Each number is 500 + 40 x the weight over its row's rms, rounded and kept within 0 to 999. Layers, rows and columns count from 0. Numbers have three digits each. The size before them is the row's rms in percent of the matrix's.

# down: layer 3 MLP down (transposed), 320x128, rms 0.0732, rows 203-237, columns 0-127
# gate: layer 3 MLP gate, 320x128, rms 0.0736, rows 204-238, columns 0-127
# up: layer 3 MLP up, 320x128, rms 0.0735, rows 204-238, columns 0-127
down203 100:454465542445534459483493503544570472480482481487498451394512469517545505502476476534507470436510448492384446565539443551481504493458453502457523473548527516439526468460544507472506545518513484535481455492539522513485541568475417505514450434511483489487567510486528476497527564483533498539435530577529513498522523515596496576470484489590487478509584539539484548541453485465551513517432
gate204 104:451405529559455499521467446507545467468526486503600505506519456499527525455522506554505522506509451511476456430446467484497542483491517461478454496503563530485486474485456436482525493453399555489511469490534440469421439452488520511442513563510570533479480553470479495476539550418529561514474512520514445458456544474513517483575533570486557439476441505531460476414529462491477470438533
up204 104:484487446542562578483542511514517488500463525448500480455528536478513549563504451541482548503532517554551533601550512525443508386470526504431513442483500491461476586479496433522501436517527515514435488476501436515498531477573489436418505465487495501485516515487554497478479452538498447549469467507497460423454558440571469565450436505479531461482495460483512463481442481578494491530493
down204 105:458528453535492549485550496494488497428539441509535453463536486510444507427531489558522513461519446563513506571512487451458425430466556581473557533482520516480493501469481528422449465465541558559493574449490442476509462514535512491460489517448471483468494543473501553485507514533509417581499457477513512517457492453511458549517483480464506451487516550414522523486451543573535573573445
gate205 106:444569510492530545504515462447501515479452530555543546540513448468544456501499541512414529525505473477491522551461419442558485401489491470418440487509465473455486499541509513483534478508468488499523488473511526545569595472479533474462524450479490531493471476446469437546498459644535473545476458533447486554446525526558523548566545444526511506471522501540500519494526475547487462465440
up205 111:561435575460485472506526565559609528510431450393551523489531493498468490481435523486459474441531450541448460505481512516481505489546498482534559468494496509472465495483532470508489517397564484557551527515406530493443496499448504507486431504507465473558502526471491503518440493523471508445555493464477463558469477558484504496571450472431460547464467488556494486572551464487504461456473
down205 106:513526535551468453495481395458449478515548502496533484497445461522499511476533447475443462497483492470512555430490460544489482469512509508466496521508508557582517482470479545536518501542518481444472460494568550483599526513461479509550508552546564544531527525479562503450508560538530480566530523549536484503460381446459506455473590448495493469559572576430507532495455538551494522477476
gate206 095:533502459498523457539493536474458445455535470551551478477485467547498471547531569529475455513418463432489483594469499468533518514493539460536502492514565549489516492565490525519539530437490503606504581516488464440573609476424509503490498518519570496496492507489484488489492496549456476502496507487490469543504372434491449463531536453523464525576512473516527573520508510537542542560527
up206 099:486466574536446523479519469430531551538419536471415536504526602460535561498505493485506491508577504480465541447559536496496493473513455470469520483461466450549452500419494455523503486592448505495517464501523515580462439499538470468555457507436451466450534510541501564505527509484490544471542435479498497479494527541510594515488484500504477464439470528492486473439477454484398471432520
down206 101:453408471523490529483477499514533466510460551475485498480450497409520518469519506529464511448509474486464538425552505550533483484437458564538496469479482538571469589458499516478443517511446576527456453470515519520568420513552455436543573499488442492511560525602457490546487514521507525561527529501469520513481571528506569463419466478515490473446514502492498470577436471513541514452488
gate207 096:533479467576554542492540474491503567487466462467528484495555485510539495545487551489569436498516563459475534387529472498546501510462529537482494522463505473512467494511483471491447594544459512522491474536514518504506509463520495502563472508481456540468447522525524459517490495473446562472411542489582530508501491481472448536499401510563523542452421460532562427512625490532426533497494
up207 098:508528537523527464510413490472487464462524446548552580498457474424553506485556486490555453578467487520501506429447508510468468501503488474541510475513555522564493505500497497499501416482462487526472480483534523449512446491499531522431493473541485408538503496498490520563600488463415542452517501542407469544452516504526522490458551480456429466543552538550511492482545409425492472481560
down207 097:534476540449520500509530480536492558492478511434580531484510495521560519496524532518444440460437506485555512515545443491528560479454492502435465506527461490486507438518567450451475558494444469472443514476589480483518521549517400481541512477468513491498465485527503437427534521468512526467511558569494547442494464544486477434429466475453544572463436508403526531531438518549494470565481
gate208 102:470448462472447439502465516449503469517579485427469525534503518574535459535496454528615486592488543455546479447499472487495538455530542502509508401508518468457526503535501466443482477539443534497470475513473496458555529516468469524455499462453579452491471507543550574489565508471539529498424519477522497519517510594525456556503518461501546480595511509479577474540469460519465549485504
up208 102:572483452465506402540504522482577436488561527480446500518476535460525479514466509467628517511509528509520513478494449484512511454489517406557463493485431507472533521470509559509491553475464484549481500478546513468564478472469527489520501595431487502488469499565565496515494504564527474498459511505578609449507479476517421564453439463538510582512476465462479491501474527529511507483437
down208 095:545490519517508505464560528559522505463448507473532518478427508545483518455544583511522412451546485481454529524542473515435519554531487487594511469508493528537513508464514535485526453533533462467526484488533493465459502432520494544508564556415537536540488589519505508502457492536477505407519493439587511515498477482468491518434545408545503534414524570510414509513528424518512549497469
gate209 096:509594508421496520508499487461545468548475513549414492435548477565465461471484481496517530534517505453527463503430496522454482522497583445455517462522494522434498505633529475482416472446526526513539472483531533456501539524463497519532498506508540490497531493497577480377511525458539544509442488529469499496510532521500503462567504479544532508543532405583535507495540457581474517506513
up209 105:552500450489456598485531498536506440439552520573480420490511546560425528506472479435448533499516549548523512474530563474572510546466485460513462523468508479457516486451471514529534514533512568506549482475469453490485482551509440482531503439424502561507504471541567494438488492473551555488508455552449503457573571570548453556551529470509490530461520483505483514406525502517497432532489
down209 099:475523516545542468479477474422500475489444508493383519520482474442564486537461491552555464490525453451497454427517469542427536507500516505519496458511522508561459540573524513480525482506470554560539483552482537511430522520540565499392517524534465449491465509526530481469487493542510479535477528567492524458498511457522561525498519498434486424474476537455484538583423511586494582511558
gate210 094:494527468473529538449481487444538542542424561520552526500451467600503506557452500472463535506447555463444463562535479487548505515525484457428408530481520552447495491529531551581548505516493539498526431506442558502481507496509504443505528527538490571559569503510468485471447474520475483600520508525513494482472532482428535488429482466504497482451466479526466423537496509602494456454523
up210 094:479470470422476452501526408463421485499482606489407452473489513450515507458479509485587462497540454535555537454502596488454514450464510553504507502478539531483540560502399470485474495572471483491466527461532467544469497481490490498489482521508492448442499473556602511549561518515488453433524509416495465541527511536486444447537485514582536483544549533512531479515484499507487506492471
down210 097:454501483496535464407463482571392451452490498483554482498529491509491459541514534482469482470536451519466455544521432502529515533488568511549437505522566505595491469553498483491491564491512537473578428537499563507465504417525482506510535473563442469469554491547514517517541508528512493587480434481518525496574483523516408465525462496560514452489518431491474464560516499474496417472523
gate211 101:499557500514399544476538455524517489536501480505520479537567466511535514510418491481472472499497499540427509504522570565598444480465489499490615508482496534466509461463494493471587493452533450596478541518499499427503476483500481503546477470529514502500409485539542507522541416484499490428462446531468556517591451482536448491496477538480478436531491428521452530504562493507512446482469
up211 111:488556489575564493551505488500540534640533558529486519481504488559537518539501446488492514475481505548470456464487598507535515510443499467464557602486449513507518514598571473492555540520523486565455487488516538507480472492552484518498419504542437427487453469467502494507462523495433461480493456460481481426513489533563533474415567518538534534505515536541498480497532448462489509545505
down211 101:532520497447596490557557472482490503522451554534497475494523515507557523530517416377510461482452475468537410509542493499513572496483485488466540491567427494480472493524563466610478496483564500460469541522471503444456483514551455482475480560559451477470533443429531478495505511509511504507531449491539543502542518496569531510443493503415477489477465562560480452502533582490469530533486
gate212 093:483562575467473510445507501500508521517503561432501484482511497371514428533436558555582458462439458473494518498478457406495546440509524506476527491500496510397478519488512540526462477509464531453492474482459501489528508464551444560545539495462523529549441505472506458476550506533492486503466537409474484461546469482509496580545514497516498448558523550553460473442512569519529489434554
up212 091:440574512509455582496530445486467520495525608545517465443503526531439470416485468493385519472486490452461518483529487430512433481531500540496526466449503444459534450500514490455515535479461549415556471511447544463498507471512500498466494553531536456520453497526514492480554450555502519484524509483493429461559512515481487439485505564512559481520568479538546562466565572437485466531476
down212 098:493503487474472491549564487511496450534581533486458468552519422564507539517509496482467447440481564488500462481448533467524490539524532503563527597586518516500494542523507475437506588443466492583502516498463479529543555505473534449566410466492523495458454522529431506518525439491523463496541558523467542470471485421438462473437535523535523561544462528539531512457463467512416511514502
gate213 095:510522536509471496502516434469406497595513527504502543470484485530463466448482456483534488516532514461519461546516493498486543494444565495544537525504524450532542486434525560568518565543533563517481511499405515511521445514579513514519485474539520453468525468433449520505453532510482414486498432427524535481517435599496513467513484455486477512572577525509536529448540450447450480572451
up213 096:516514557534463557600508537472445476514461485489475542472543513530462486490488508484577544507532552459511459581478506488463519513445590511553540494490528515464501459404517585596513550465517544553526547533423586486513433544525533509503479533506504459512477481444505491482496527509508434571501438467533538513515444546506561482516504441487482534504515528563528548482469487386476498526514
down213 093:539554485487533574479543483429416563507470413478532524523413503521452480526535440436492555555525525465539558503457449592542532509533510452537532493466516496514484542441492544488471504551482432501523447554564516461545446547584471474509597498482466507458526519468504494525483551454459527511565553470495489477490482549478502529513516581512513509501506488463519489496406529494448464526451
gate214 103:411493463458547558589648503486533514414465546536571474476529469546518476500491489507501478474458516477498510552501480512498482441448523585514555499466514543496493584514513508557507492495474521496532450477520545541456530531483507495498499497542489568509509470502507522484412554470498574498474488515503492489466475480444518450541454479480483540466493472519512456548583379573517460540449
up214 105:545490498499480514568532503512472496424525502607536469469526457489476517489528435505477550547567496486524607491480505540455442554527487516471491502524487469569454555538502520443536494559502482447553461526529468553442542476548513466526518480474477535458502467526550546595519556543521511481467464524527560519482492515429500507512520448475515584436581421525476448426568467519479496445481
down214 106:494462526567478533501521475489579539469545511474437518494525487499490496426535550440477588473512520512515577436482440492506439483535476534526557437500533497534454537578525462495492437529490490471541471566542589483450527448571446456536476448482411548529535563533474511494543509538548443538513512524474512461525528501464525468490442521572532486504504411541497513430546479455552490499471
gate215 102:506491461501506461538482513529522532475481473424584538459496478424517535505430479542520532531462528548482509488473523569531505479547453546544500484487505501471516546526551510511515483392509516554491505529454539413505417483497483508556520526503511489530491445447525506532464499435537560531458553453420513485441466436559475508501540559602493532563501506580441413549476567495479464491519
up215 105:511466464510535440567514496449488514565526515500468490518546499511469499515465458520434461543580473487443541474559462480522499547464454531533566469437503488498505532500442572545487483433441470538473510471555498495578490450492468499497410500522534559473431467547467456479407521509424506574448530444513537496421464484503563472502537541528552494425550483515523564528482520424464495529492
down215 099:465492544485518501509459497532510481469511517441523508443534408483535567516567501550528478515411531606570494534549513504546565458555516488556438471473439529494533478548502444506546458535471527553535501516448518508486520547575505507504500531511460509500505518389514577471546438496540544507495463479459527461439554513491479556491523460456454534539452551465537465467482445523465581523547
gate216 100:486458520461491490456482486585551495436515522471495537539560531462500530456500537486530535488491489489524541515416506567472501470533538502433523469503526511499546534448475417508476588501536486485503480498446564554499451453556507550550538476553547460470496540443561482448521461491526486460443508519511519505584401602473512412516581542527452453507509532546510428484515513452454531476490
up216 103:524507467505468521530483508506539463455501486498489491562541407601509505515490492478523551477461547437505575505509485549528472596464545417454471482530508511471551461533540593408522534471504473505463540464573568538469462417471473514517496484478524512508503418483446522494483499521600487540449521570542489492478459511450562437525522504566511477443500469486519470478479514511586485484545
down216 103:564448574459509536437479486589496605508461534512505525537533586512485580470503541532563491499535500514558477554494443504511493527609458485490501489479539551519525486453525468525503534533528441495480498500562527522519498451544488542511496437502527527537496511403528467466487527492503493443561408498519567507525453565481465485498511538499445432560552547496521497533480488447470439566457
gate217 096:548413562476505488509505528547519511506406476513501449529539407476447539522409495456496527500453524453442521485480438497503450503509489467501535526506550590503497454421518460504574526550534509493440509471495521513501522501537554464434478492586527542512495526515472471500504574503474522452533487498536424570441461500568504495451430463511488510468510436485434525459530554462503458562432
up217 101:450477549492551500483531502473589449531483497572500515511490546445481446566562509479515509517538501485442494429496457444513533407492523466458528489535523476482539530529467437542491530543442491423498475503529549547432486520514504528449461405549490452535476469482517408418467582521479469473550511530492475513465461427533518469573486555498562477532516498498469445498484514474545485543589
down217 099:453520546479546424527489519528487542459583529504507480469496526469602484560551506567529483494569533483510517501529476521545549510501549493535497468517405489563529478509461471493500524514540464443474515436518556534482473582481435529522497514475430496581437526478472534480484482501561500463453576423476504506564547500516503517597579554505510504535489543468449441446443497542461541496514
gate218 121:499486469494535532437522538566521490449491489495459475432520472560426536501480476469486541489529518542550527498540514503556490521428454552501540454493462441483480436562519515611476535505553477447510526487462577464432518561487500534540543467473525471491418481531482534435548541507469502492563531513522494504469566506499547584530519484442474493504511521579501509482402537519569513589553
up218 111:513397524464512536509522523546513372556471488480481493471461501469496527452515528492513516536462584478524527560490546462488501475410504526489466446514510517419470487453488550574508464516548496482458466468457508519516513510468464461507593514504542538513517426599540465476419522401548450517514460492491474480514559442527482499503570547424518542493470508461499523571507516503484509560530
down218 098:537500455513506424515510475533538523484499533495470523520485519574622510493490474487445484453459471546397530492479551545525503487496582479440435487511505572527467539551572489492492500466447495499497480563573506519429591497521539527481447575463485487521517486514559437547553506457494556504454487556525519523508496507485442501493460550512424516594545454479428484509458497480458517449477
gate219 103:475512487541469480529471506503549528534556452467505487498482525432496514583556515472537548572421404443527563448495545550488518476529486517548515516539427444550496545503492518462456486562517518484535534520494516414491506510383528459489476465568608539481491453434530424543461519466500472496526467558563480465517506511546469494497585523480553481495467444474513467483456495524453470497511
up219 097:503544509488453418486575560539485522462505512525502483540439503567534489513539472453457470498572562501545481496456395500495409555432485468450467472459498564443462501487473489457491524454455529575418443498516485570535488479546479512503467489534448464481535539577486559497522506493496561495513587452467481530569543478452476446474416517516460496506506520549449530480546465525485483490521
down219 097:544532524457600440562537544514508475507511480481496541461434539546544503497504528485447441551493508536530521552508544529524499544437552458490459489503455474485576519544508499490543540489513556478524554492477494440424443539476508608546460465545501485541485485449472408568489529525494528450465524578505549497491365480522516507493507455440496528484481483484490565513494512587470505546515
gate220 096:533468455550518504549490568455569544578512433446576505570524500450535453538458513425453492500515433495481520508488515478505526495473569468474542467533463474405455491458430521415550526562437511545446519489462476470516478467500525508421499477597484537515469505478503483540508525470483437490442471553460526535570460506511558510505500576459522477491504512474539438540502430465522479495472
up220 090:470476424579487539534506579477502493471542524520497494463505470514526484557489413517442518468574531525484479501453506560488460482467488483437562447506456543445490453516562509531512494473483539502397512485473514455458480444519548520455480465618502439418536569524539506485507418481515515522485450469458566526476494524501513525458572515468522500434475501497572471493512421511498446436465
down220 095:481548586462528492529492514440411475437493587491555488544435569496516567467439438474441480493414512478493462523514525486439485504468467486572481500492447584509527499590455481479487512525509472498549501491401497473554517532516475544435437536556455524526493455524470543509520516482563434512512518483546501473529487473469496563503457555454548461564492561491503489576513469470516479513485
gate221 104:528543525491544523456416491441573437423492466528508510573539544401491462484569504502514495460453585553493459501464465542450437448516546545536556530467516555509502546495537453538520562466561438503504545505523518511491530534490543548460479503549527474519516548523468493494448500454474547478479517532512541523411396529491482521480423428547512490560511505504537473442498559494516520484495
up221 100:516540472475478501543484523461520488482574543475495506565511559438470476506582485483544518512492554488493464505470549544477441394480547512499510552419485527521558563471555521564472584464568472533558549425494502465470554506506495472514459532504551477515521552484492506535385435458502534473435512517475536522493391525463458484522505450490427475523448503498478472439502524486570509501494
down221 098:509564465534459452577492511494569553403532538502549470452474472517463562497474512424455404548403449529508453518490578485441454516537446505562472523573545499493417467495475510534550458508449514520482476492463506484453479450485512487482566408496485504486499513530493483596533479550529550542453457482473479518509498507467561496512488464528512471543492459557479450496501574502469492543502
gate222 094:465479513537538515452510479489463470491456474527506484475479533471529490497494516601407581505504478538543518509450549509479519537583476436458510575540479566553537510459465542583518503493563569439527515482494502512544375455539478518550518470489491461534552485483491525454380539511416530523526455507506536490477431436559499477473553517489530463479502506465446525463485458505506466534523
up222 091:543504519533556515516475476489464522452513541518509428461507534489437469540565440501517523475520469430509430481488512478551472455526506497410522479491531542511512542489495535434468551491506537489598488376513506477517453452480445621614439450488530552487536448519431512484505518489451458467467522434485518525544439518504490509504555534437531529498504531494437450500520450485472480475504
down222 099:512414562468518492476467478492549481478502552419542512549444609520539491506495478524512476429527426507485529502507578514492521512505513473546545425490486476489526496495511507539495524503485479524470491500536556547538466467485431451469497545485467582443538517573521491540351468510526489465540421548477516512529454426551512500548496537544527473447576544474454492563508466467511528536482
gate223 103:443471542460477511497481447426474496499447488571469534495486477497525498507473560458562562479524526498456541470435503524417524577469541505572498478482420515531473388436468454514430439466491483524494456469513415428463418479549451479455496526519483485459518491474485466552537465466477487507503494456552472551532474547531468552519500532497441472521431578506488525470474492414537520485501
up223 101:544516513444486575471549444535546449479536509493455465557448556487509565488522478470503494518489504522594465530520486524562496414479523464412506498527503541476474553567459559561548460533485526466470496467498462543456516550452481529525464568516612516509529529496504556437513501396435542492541495556451542467477546493472459470527460436493447470501545446525485508455476478538460461511484
down223 102:470504501552509468440504462480491477490461530521507509547484527499546484535472471465549491557430575533454468437429441461522519524501558528501497536548509498502504504611437532550533459520507493484544486528453498428449429408446505560546463456557471542403578503510514480497494506513501471515456524512558594553460498544492519552560527470533481488548528512547518479520548485511451571440467
gate224 103:487498553459510426496524493492494574517545499454452477475480484554459502448507559482493487506524465502553501499491459464505467462478462468485540578438474466527443528611478486524490428581400494558533478511513516469545489564489559525506494480475491489426501518473469508479483524545465522505503433534453446548467493584483475457469538522460462590465520529522458440491455489430591434560521
up224 106:580521496445499473489498533528525432546492468563511486520462517559473471488483498469468503482488557591538475497545500422441481515563503528511560482519540499464414515571526473472494488522551510533555445484546469486572554483570487495439522547467494431551463532491474555542492561522456476520522508554533496481417515553462485435472513555475510469418530522498522535487491548385568515542522
down224 104:468432478508522504457555436433527472486537544503515459493561464475558488464496548561476453530506488426440489459496544554500505466550561496512398473481431434512527534531531569489525517528537498459517521535503460547565507570451547512498470470516454512432567435465514521486535428504539468505481596497499480551518527431571508521541524526521504455452458519456517522471416560453522478508518
gate225 093:564467475519486542490437504463476509496521517470492493464469473544488498565567458455486468576464534458512530523421510431531509471403552450499521549549448511467549466592507564447476519515523537435460436541518465490549438545555552527480422555487495513510486492487484548487568585540506456530493513563586570491495480470565491562473496466479517502480504431501512498478449532448518498472497
up225 095:531485563451512516511492524483440467535500511492440491517529475553447461483523540441499460486473457446496437503496497448549549449386540514539547509489502501511482514486555518467497570549463456490451469502435442494591506507621561514553462460497502538481544494541435504506516465464494477553452464512528535502502509538500540530449539423518379513433511496478453514529469505412496516554489
down225 095:487542481455510465510544499443570530479484495501514430516525511476490447481543456514514521499531511464351555457522466479476481484523473484515550503440478498574502535425537469498508507567548467530504532502498468498513541472632443499548505448504469521504512451567536527557503526547497604478478495546465440452506483505442552483442488483557468512471519541414488489502591508435500507540486
gate226 099:511473488497501497479538597487527476496496472461466452492504574506464513491563523490530516504546447478517509481478480512476481437560586574542568511519490472488573597504587506495531467505429491415536551545506460470492445480500505524529508482501426492578534457545481481509437556499552496478377546409483583495473480502547469517518479496551527527475544552524486515483481527469543505562526
up226 102:527506483420529585513445502543461516520473582462473483467471505474479566518462492507570496535475477526466511505451482551519556514486466431503479530432466575483493500534502506586460556509563525465449568513508433461452507464526480416521506536482535475482486534521498482492551493499480425482549479498507533575514444473514568576552579528432492555487521503552534476433481536585502571504528
down226 098:508526583528516512535518493549494475512552541495471454521447551516521474483506490430526535465454506464527497456494482507553498504550514500505491417544483444483605535435536520437488490567472455410444512592499498431531430512493447394522540528529510502518456391481443473464465459459500526490466462506491545579471465488570500526548553488476541548455466451495515530482513479482498539520537
gate227 100:464487528548486473513557496423528518553483405415491453554484496521522505480448531502510488524484563444441495536511492522491498438547554510477572512471476413500516548455559471551468521526473471526486482549493528457513452537462474515482461483552467514510529474469431525412460401564512580467492473494515542508506424446538401565510519463511448551536473512460480491522517445464532559505518
up227 098:533535485498582478479474508539457496454475566549553545511496494494517497586503402540456476545434475563471425463470516449481569503428474478530502438535521492538440501536542467526506447485505534530480498465495461551478497517527499563487521591474548466525441593534485509532517482445509392457495524490465519469459517542467571404503456490515490468478476490515467550501509550573498444528502
down227 097:497519539492530539457524508454493440459503489515523503454441441536530527538449552530441467481460491415504497567475496429453456542450522524497454550483503520510454456574524451518484495572470529492531547453507540502523465437423538523461525600540456441442432501511509517505510548476535532501577586493452579540504533498531530529533470489560526421414483518491467520503531537528557494508535
gate228 097:392537486466489530491549507486509513457514439541511424527449510545561520562436481439458509506564527510536463482468429570459436529496529529459499433545486440482480474549485520516513425538537541514443465518447515532522447499523508532497462456529545506506477438472571472548558489526483515463474503522495532556488605545545529512548490441471469498524522447571478447464543513561506428534471
up228 096:523522495562546544529534524559427471532520434419488472498492491491426516447484518513481551491512496439563556531578472482523485539515545517553478498482503493507521443532482477508532491545557530386485526423534513547583508456443501530428412470542449542428464535469506459553460520517488537474473561470543508513457557471511538512499484451485535508520547445446476467535420556537479487493467
down228 094:460507602521508472523533516505483539480477540533494492525455486507429496506462500468465511514469502498522485530545548535509511499566554515544543529584513485492397487576524456482531501515567508443492472467582538478567528489553554495542518467550495502532485484439457495519474530493529538490470481423574498579531583498518470579462508485455453486487452482485451507419472500466464427463379
gate229 099:458533493395519581476512512480467500522473549480501471540547504450540526507496584498466492478509484441567469483559487566502452433548453565444374528532504474532530501513554545472467482521476457459458444491441492541520508493532458464564564472435411509531487466600486453506533465506485513513492510474484479438502543519489486538520472559509440496508455442494492546545475524529492577502452
up229 104:519554480425533531512502478543450529488536533500530469464550423418570502518504554499494476480467491484556489444467526450479514542459447562463389567445521432502543456470504516461471507540492537565538497491452488515455526449513474463519573516502401517559541490542490449489510498485401546493523460456514481459499571522507486497495454463442459524468491413549492535473490531578499487465534
down229 096:531475469495516468486480460431523461453505477519442470482510519510483529504563457472541554519506472504501536467484497492493453593460550503521582426567546455535567570498547493488552522502453475572495489515594504516478532521471505464462515515503558421440552464506499516517398447546543453525556542501509468479517459430404494491465466423546474475523506519458576449521439526482493509542537
gate230 103:475467519539548544521477414558526544559491488526533539549516528466495458463456526463529439541481395482458525527525531501564503502482498549487482521499515440469418504535492503518508505495523540532505440545476544557529548537486494523530506474496493498586464408536463512479500556450498513565489478520450515469540529467545562606562462489493546553501533461472457409526454459537473519598548
up230 100:469514473544504524429486497466473501443487566481458481424488462534450470554537434596512550477474558440585526495498472509480486475455499447550471495480504521490479514455586479547543499523494514499550500469547488471495521413482545487461516556607539444471522599503505513499540493581521514456481506471489501527460428473466495439471566473481511472490435546511561501524542481503514441409531
down230 095:523515529539506522476518579613498509530493502496479526512440539449563545409502488456456577477455485552406489490459520523459468534518438477495490498500503505535511500540478486512456458449499500529495500473438452450584464431533543409523480439472452476545535506547527532513457489409470507491453486513551482461499477477584532532563512557491518588572480545509469516512443509557485470500498
gate231 100:545575510476455501458465436568471543417521466484455462508537451560454516520467523477473470450465457527578542476523499493523505467438539459510533585449524509551546448530470538469528497541529541538562484469486477523520519524584510433491427474439507391520499487498499561474508504551559559475562504559559453510582455560528486471458483517442477575497482512510507487547504506503519480476478
up231 097:532533481454464520528475442555541491458560465521417438437492494484482522548502510518494524461503497510600542478496522501631518500440517497493591506451526468557542526542506572436495476494497492535513474462544531480482512546555494471482489484472512489506491476522432492541580548510521588454525550523509502573553457490456464466436554479491494415555559500473446431550495515478551492519531
down231 097:469490499443541480547473490535529431400582449500487475538513451482505511467530524524512511542576500458532438463493517544486494463437510503450512446522534567508437477594498554528496490476516482571534537461456414529590419520512482480458459519515477562512497479481482519460519569502506530508476501516560488440557510467459500498477505451504506554530564508476458592437535513539499499602515
gate232 097:520549575494487524454492487482502532471499539495487510526553489457482412568484510469489500524478515450433485404551466508478507473480521523563533576521466519553534432495611530484457460505547540450574519596523478463510400440517453485467418465518469435480544511528523460503452530434440419463506460490493532544512517498542506502498507429528480505526489538526488501492458471576547475494478
up232 101:511404428507519524492519495525469555516468467539482536458510424493494516452494481550598506476441460516533557551418537524455521520453486489522531468481494535528416538521443490483442569523488499519411469540501523506499566512464508521538588500462554503506537525480541537441565501485530538587527448514492478499493507497538546489486590572490494529507485494545501439555479512464401494572499
down232 094:511441436549550495538450511463424482509579474522490515529474473498486501613473451530455473469485502509477561500535563513500492557551465549492455515475468536495483506532523491555585467532504498527448494389449496436503473546542509521532562447460532538509502556502509490494466528460507532526455527470549422484467482490462532434509527412545467500511524487579542552609513435511484519537515
gate233 100:437475543515500523513479483454522492518434566493522457461456565467537541493478522456464525548470475445456529501506572549488444453492478511550524485487508515510555553416563460472517493511505424486496497538477515564499423481511558497412441470493492500472559457460523475560551461432492508523466526470517453488421503514460425414482545516523451410521425547487415519454513483537499542517470
up233 097:474443570557453502510446539506467513463516404485535532460427480560494499495482505471497545466436531455523510496496499484478482491493582487517515462529491473502481521522487492512456412508587487555470447523441600490526428452557468545514551466498510551540505490505472521550505529516477450537507466489483634445470542518452541481500523482528568533504567497566544476534579542476460443483533
down233 098:509479598548546522450510477422459546418538503458531486458501464550484487538504555461529515449446494498468497474469489504439503485606443556564462554482580424544492482479518472461442467491474456505530474482458495503499479487498467553501457496424413458470415500464447504502520495565511509519547421525459522430509546457492537539519505496533523497493540562502558467503494445421457486513497
gate234 099:507458462547439471592470455497551578427535462548582591580435517537519496482479481509512510461494452452517452511493505541450436516516516448544464528529478485532522488430538486493523491536517516516445485498501539518480500567476508511585511504477518517531560527453518491559578496431579491450449512503492490438500462575522503455516539507490570474528418479522512413520460455524519548526497
up234 095:403542593557548540444470491531450438527532510511488523478541511472548521451559554475483444512474521447533587526403486431475504528441533522515495442483504493493527468461501516498518434483510476541565524554485573563533516506488463544476531496524511483527391462556550419438474482497510537460465450473545522521543498474501513461508491511522496527469502546537518514531559496508440399522475
down234 098:505404539478616517484478528524486505484521529550536503463509460519469537484463465453547451494456518516469453509495467511595521477499511496450560495477483468517532525460472507413434457488542473475523545477602474517504566428472475569474569463539434486459510559478487519530508481473486502550497473483448549573502510489466491396483499534478488537489511420513419555559465490556502549548496
gate235 100:418468444502493524539502497453474468432519530490504460458496518460510543441523481480511600510530543486477552527541518371496513482505466482508485544469490429565501492431481457521499431523543469528546399493509557471563456539439498439526447440555490524514618527510534512510446458512487485471444465485563541481545461482502555539542456465505550506492473544515562503502491493446514546507517
up235 102:544509496426591505463471474545477454451505457508483417530474459543486555511536426461496492449437466516540519465484557457481527487448438447492549521497572459517504511549547523472468420520449541498511537474480426468505476469452554446509549584481511508469460426494427512503458469530491568471451546524478526466477532533547521502445469494546536574487543421486469470487490557472537502516436
down235 103:527472543473478477438561571518439502444565462474450512487532463540600493519465500462442495531506519492550475497420467537538554503471534458477494537496587464462509583491512413490446483505483548445574563511487551451479473480512513556550592561474518438568550476491513471522536508541468462507504435451484517479487550546422453526524464492467535478504569465505452463504459493483513500516471
gate236 108:472504398559561497471481477445521508527520482445619489552496489459519514526515554455588452478470491539411541529505500484513442564523489504513460566569506405441504488511550466537481469492546494520496448454574540517522522496528544498525478505528503485517478434467524457526500456524477475540499511516532537435434454527573575475432492511497484472441520566552475529562509506469514514523435
up236 101:480465414516490454465561481494526522529569476530482537548513522501556439480457487537546435507468507477505521515549521536541467581507496504557440511488452500430492480464491533507526505464528577501522449446527581506476547560417473506468570511493427592499548438508559511452523466496536482523474498461455596475599534556513549553475510488501466504513455488449488537584515536468520509522519
down236 092:505470533425535590521426589493519509482491515493453510458500489511470476462521507468430518542478413543566506433458433478553471484474488518568548467502492545529518540504497489417483500568471445558465520482491444397535495496511501432513453563448514463483497488601464475431482455529498474485536524486489452482533494499439477470560517495477506516566491416454531525442489450543486515480537
gate237 097:532549550515528463399505486560535569461498463559515468470475521507428438522493469491512442482431500508489490532514573495471553499525557463466505529439517442550493472546581490475531463495472562487512513445441512528488501469502483445453479556479522533531524483461523592516460471523488497509514538579425500464469519400461540584536533549522571482509502448551462525567558509474532541520475
up237 095:500514520491507521429537427490578501480495493503423455521465542536447519494503490396533550507458487550556506540493460470513493521547514465548543448490600472475460577536484454508573512463514510460465603477458515471488497534519486592401508511517523511501488488464492523519462544553527516564485527503489500510527484546453501517482530549540497501569532418506570547462547525492545435572557
down237 097:507514516559520520482491549484536520504518498470462492483530444494428508443500467517551455485529520561564465448471456518572494492524489526476632325460436515458422516521544464571529554463486449511477487482449449479497535510497515517470486506493560484495546477463458489513522450532536462521545543471514489545498534499556520507451522497506564441482560472481452494536562433532467471543514
gate238 085:486552502496521488453560473463566434554558462561474543553524429548524506483471525466558528516498416564539536509528543526514560489555552548469506551508506525527451438481533461525534455394489431532519523486485522497547447442510515455551505470452474510524556516567498510400491480510559539474512546486461480453504491462510509513480515471546466412496527468487519472472443510401510478520431
up238 092:398501528516511514451566443469477468553529521525485534529511388509564485518446465514470497507546502497508508433510479495546527484521549553509471555514505459491519508462544476522510441479504450541519490537537539501553442397591418498559478504476473521451496565530463451433485430519543501431476517498496435465491469470543523512523561501541472436506484568498461484537455531395495528496462